{"num_hidden_layers": 12, "hidden_size": 768, "num_attention_heads": 12, "num_key_value_heads": 12, "head_dim": 64, "intermediate_size": 2048, "vocab_size": 32768, "hidden_act": "swiglu", "norm": "rmsnorm", "norm_place": "pre", "norm_eps": 1e-05, "positions": "rope", "rope_theta": 10000.0, "rope_fraction": 1.0, "qk_norm": false, "attn_scale": 0.125, "bias": "none", "tie_word_embeddings": true, "parallel_block": false, "extras": ["capped logits"], "init": "uniform", "init_std_qkv": 0.0225, "init_std_o": 0.0279, "init_std_up": 0.0322, "init_std_down": 0.0322, "optimizer": "soap_variant", "learning_rate": 0.00882, "weight_decay": 0.0, "lr_head": 0.00833, "warmup_steps": 200, "schedule": "wsd", "decay_fraction": 1.0, "decay_shape": "linear", "final_lr_fraction": 0.0, "batch_tokens": 131072, "max_seq_len": 512, "doc_mask": true, "train_tokens": 880800000, "max_steps": 6720, "dataset": "wikipedia_en"}
Each number is 500 + 25 x the weight over its row's rms, rounded and kept within 0 to 999. Layers, rows and columns count from 0. Numbers have three digits each. The size before them is the row's rms in percent of the matrix's.

# up: layer 7 MLP up, 2048x768, rms 0.0322, rows 514-527, columns 704-767
# down: layer 7 MLP down (transposed), 2048x768, rms 0.0322, rows 514-526, columns 704-767
# gate: layer 7 MLP gate, 2048x768, rms 0.0322, rows 515-527, columns 704-767
up514 104:503484479477476503481460466479510491491536517488457514474490486510493472467511468512479494490494520521477491517498531479481484463514493557436470508528497534497479497538493512459500554516506485
down514 098:492515542460542511503472530506482562522504507492477517501503479475500582523525500535530474491512496460516508535501527497445498485523467487501504471506504512482523483496513552488506428497506508
gate515 102:551505498481480512471487488492514530514498468490438493490490526524479502542488501515504520519497522482495475506509524496494468490509428502516507534468472476499501525493466548524492502545494476
up515 107:539461506464512487503463511522521488517444480521465511494459498508481521532484508470537519488509522482474482501516520507481493475534466520488525536506511508514535539499420549475500536526525501
down515 105:521534552505508485518497497496506519497518501480491501475488504498434496522496505537544458510484447516502496507435482529489517545514516530500500496465478489484496524479487518524550514468475455
gate516 093:467490500493497514508541501550548499533517524493504464497504505461507480511523516514514475505523535519533504468511481512474476499462449535518529533544502501562493500503521461501471428454549517
up516 097:535510518534493458535552443495492496479523535525522529484461488518501472479500537481473473473531462534480471548479503483486511506551490512516477542488511522497454517524486486482515531468460499
down516 097:506500472484503499515473501489480524503504509498479503535461518526493445523484497471520546525473473511490518475554522501516491495490484547502495500485527514560501495525490549484505527540472522
gate517 099:521515497482535545501480524531506519474517513466474469532495473498517496523519507456502536478482495525495481459504503508541454527516489501485461511487491492510478460492484508508462500506514519
up517 100:530505490496532494487460503483524545459472518516518467512492454518501517516536519505492475461480538488507513546459515501560498493504510519503526490478461506478487558542513504505486477497514517
down517 101:507523520509518483481464522487475527485516521517481530523528545521469503479567491518531479538500513498487470543459478485485483492523565522500488518505536514543579491489548478490483490522508469
gate518 098:507523518500476473457531484508533532546516545479503504511503488491488497484494498460522468506491494490495486505483523528500509479510428521504510477511473549481471497517484466513482529493488497
up518 098:481530497488521508507512499483519536473479475462485479488481479501500488456480501485464506493483511479484516537490473491492519474520481481496496478515516533444489494530499523462515516502525494
down518 102:527499494466494484512547487480522490446478476492474500563550490494506501482485513496496519471530506506524494517438488525486502496535477512505502466503541468536486504499498512535524479441511545
gate519 099:548554509522511528481511496499472555464451515489519515458484503515474492520526493522477464507521470526507500466535541527491470506544507479508466487514505518462504494505532496525501523495493448
up519 095:540484505527463484536537479494449520478515447490493453459498501561506464465524499484498491529487503475523482522545467543505494496470485517458487493477495463505491499451495574501506520506524436
down519 096:510494478498528543538479472521502435488504470497483459473510521508529522499500476492513441523514502517506521503533508471499518453534518428500494499525518476503477524521483524516524529494493475
gate520 116:453560557452485515522529537491480521507517473462533512462496502474500460535520525468494497502507518507539508516497479485493484506487463469479491497510488465486488537465489514490505505511523480
up520 113:516480495543472548432500496504460507527479465521510433487525511540492526518519541519514488500546545512484498516501514526521508490515565494527497526491526514445469502459510483540465480491459470
down520 094:531488473529451529536444512491522493510458520524495511505499496518494470499490452491492514498483490475468500483485503471494494482502474511515479558522499507454531537507491494535521536494480490
gate521 095:544506469481506515464514520505493472450492498516500544534459501475467542536500509486512488513484492475434494541543532473516490498470518479506483525508457491493456518507490503507486481485481511
up521 097:538489505494493498512469505469521530494472484518540496443515451479501472513515481520548527505460494469511531512487492504528458488549473468492503479507466491536501480548512463458473506484502518
down521 099:492539524500474495525531536477503501516495469483502463510498500492483521532508540497462522520512513468475511500526509514466514522497478521491492542512489528491522477538491454502486518543495513
gate522 133:491514494494480517491509510483500531458513476504534549493503500513486515533485477517536472487509514476516509486495486472533477512523489495546494533498499507453542481470543494496494536512515525
up522 129:510510502499473513498477509475521511450515499472515524511518494522501508498484532512490471511503508473514500487489488496523496466507505488522500480510510477461531530533485490529514520543519497
down522 098:497490486524541512505560496475515487467551526509537525488490504512472499548493532480470478493473488488486512450474483505516476509536537501488478546535512468449486496534516498505476506517476495
gate523 098:514494496521513488491526525424506504509485491484534470496471527503516538509485479484504504517555507529525515485518527534512484527466499507498509480506509492497514536502515522481491474502485543
up523 099:518529507466528505500477499550494535506492487512416531506475515500481510504491458499518534478487522504501459493475466483493488453507506492461526562519533510496492467507508500473489506535532483
down523 107:517479470474479499494477466533492505542505470548484534494470490530490495533504476539460479518485497465484509464464469477482486455559524474448501500498494463510506511480544490524528543502513511
gate524 106:510452481512486547477503487477495519526503513529513489520491531517546492521503563481548491507538531494506476519528515502507499544488538512487474511499494472478516495504526536507521519466493491
up524 104:511484442533490491513480571472520528504517547504508489516480498550543481521510568503521465495549511490491494492486512540486514537475454504446511482511512510525528515486468475508459499502505477
down524 104:473550447520489496452528498533481481540502491489503519528475488547494485517545510545497492535466537522510518507488526502515490475454488523484507515497475533471496515533482514530527503526504454
gate525 094:510490480539523501480440519521501507499529490489525453452467500520513534529474488517502509486501468490499481461473510527497519472521495502509536493445514521521530538501456492532503479481497540
up525 098:538536516479476486505531504497498480527505511515507489437509493563508479485495507473490472484463485529500469506528499503517491492452499496503486523536476468472497495488490464487500467514533480
down525 101:443506524472504518506516487480525504506468499507496500493489497509484464511513485474468529512501513485474473506528511512487493512476494495516516476470482485463471487507573473522503534517457495
gate526 100:496531473509515520478518474547507500489501504509503509522496496490522514508517458517519501476504502520524476517498498545470503532497476465521538533491469508502513518475539509543514504490499498
up526 100:491425508465519488512493504489544523512542536491486476484498486526490517495497521510485489457488491495499538442522444485507496484513515494569522512509471483456518476501499474478543449498460496
down526 095:512499522503482495546473532529515538505519539498474512512509513540518529492527469476479477515490493503588498488495491473449479490536477477502555506520479514507455479501485465496541466521492505
gate527 103:508531464490491494469458522493474503509490532463484512505459538470499472529501529513514522526491497521490487530510448514491481510483487522523475498437486503507534500520506488468523550499491469
up527 101:497467478483511466518474560509531481496467542480496510527497521551461500500497518522478510499481500472496523528513496472476464464459498553477497517452508507527541533501491480485440506483503498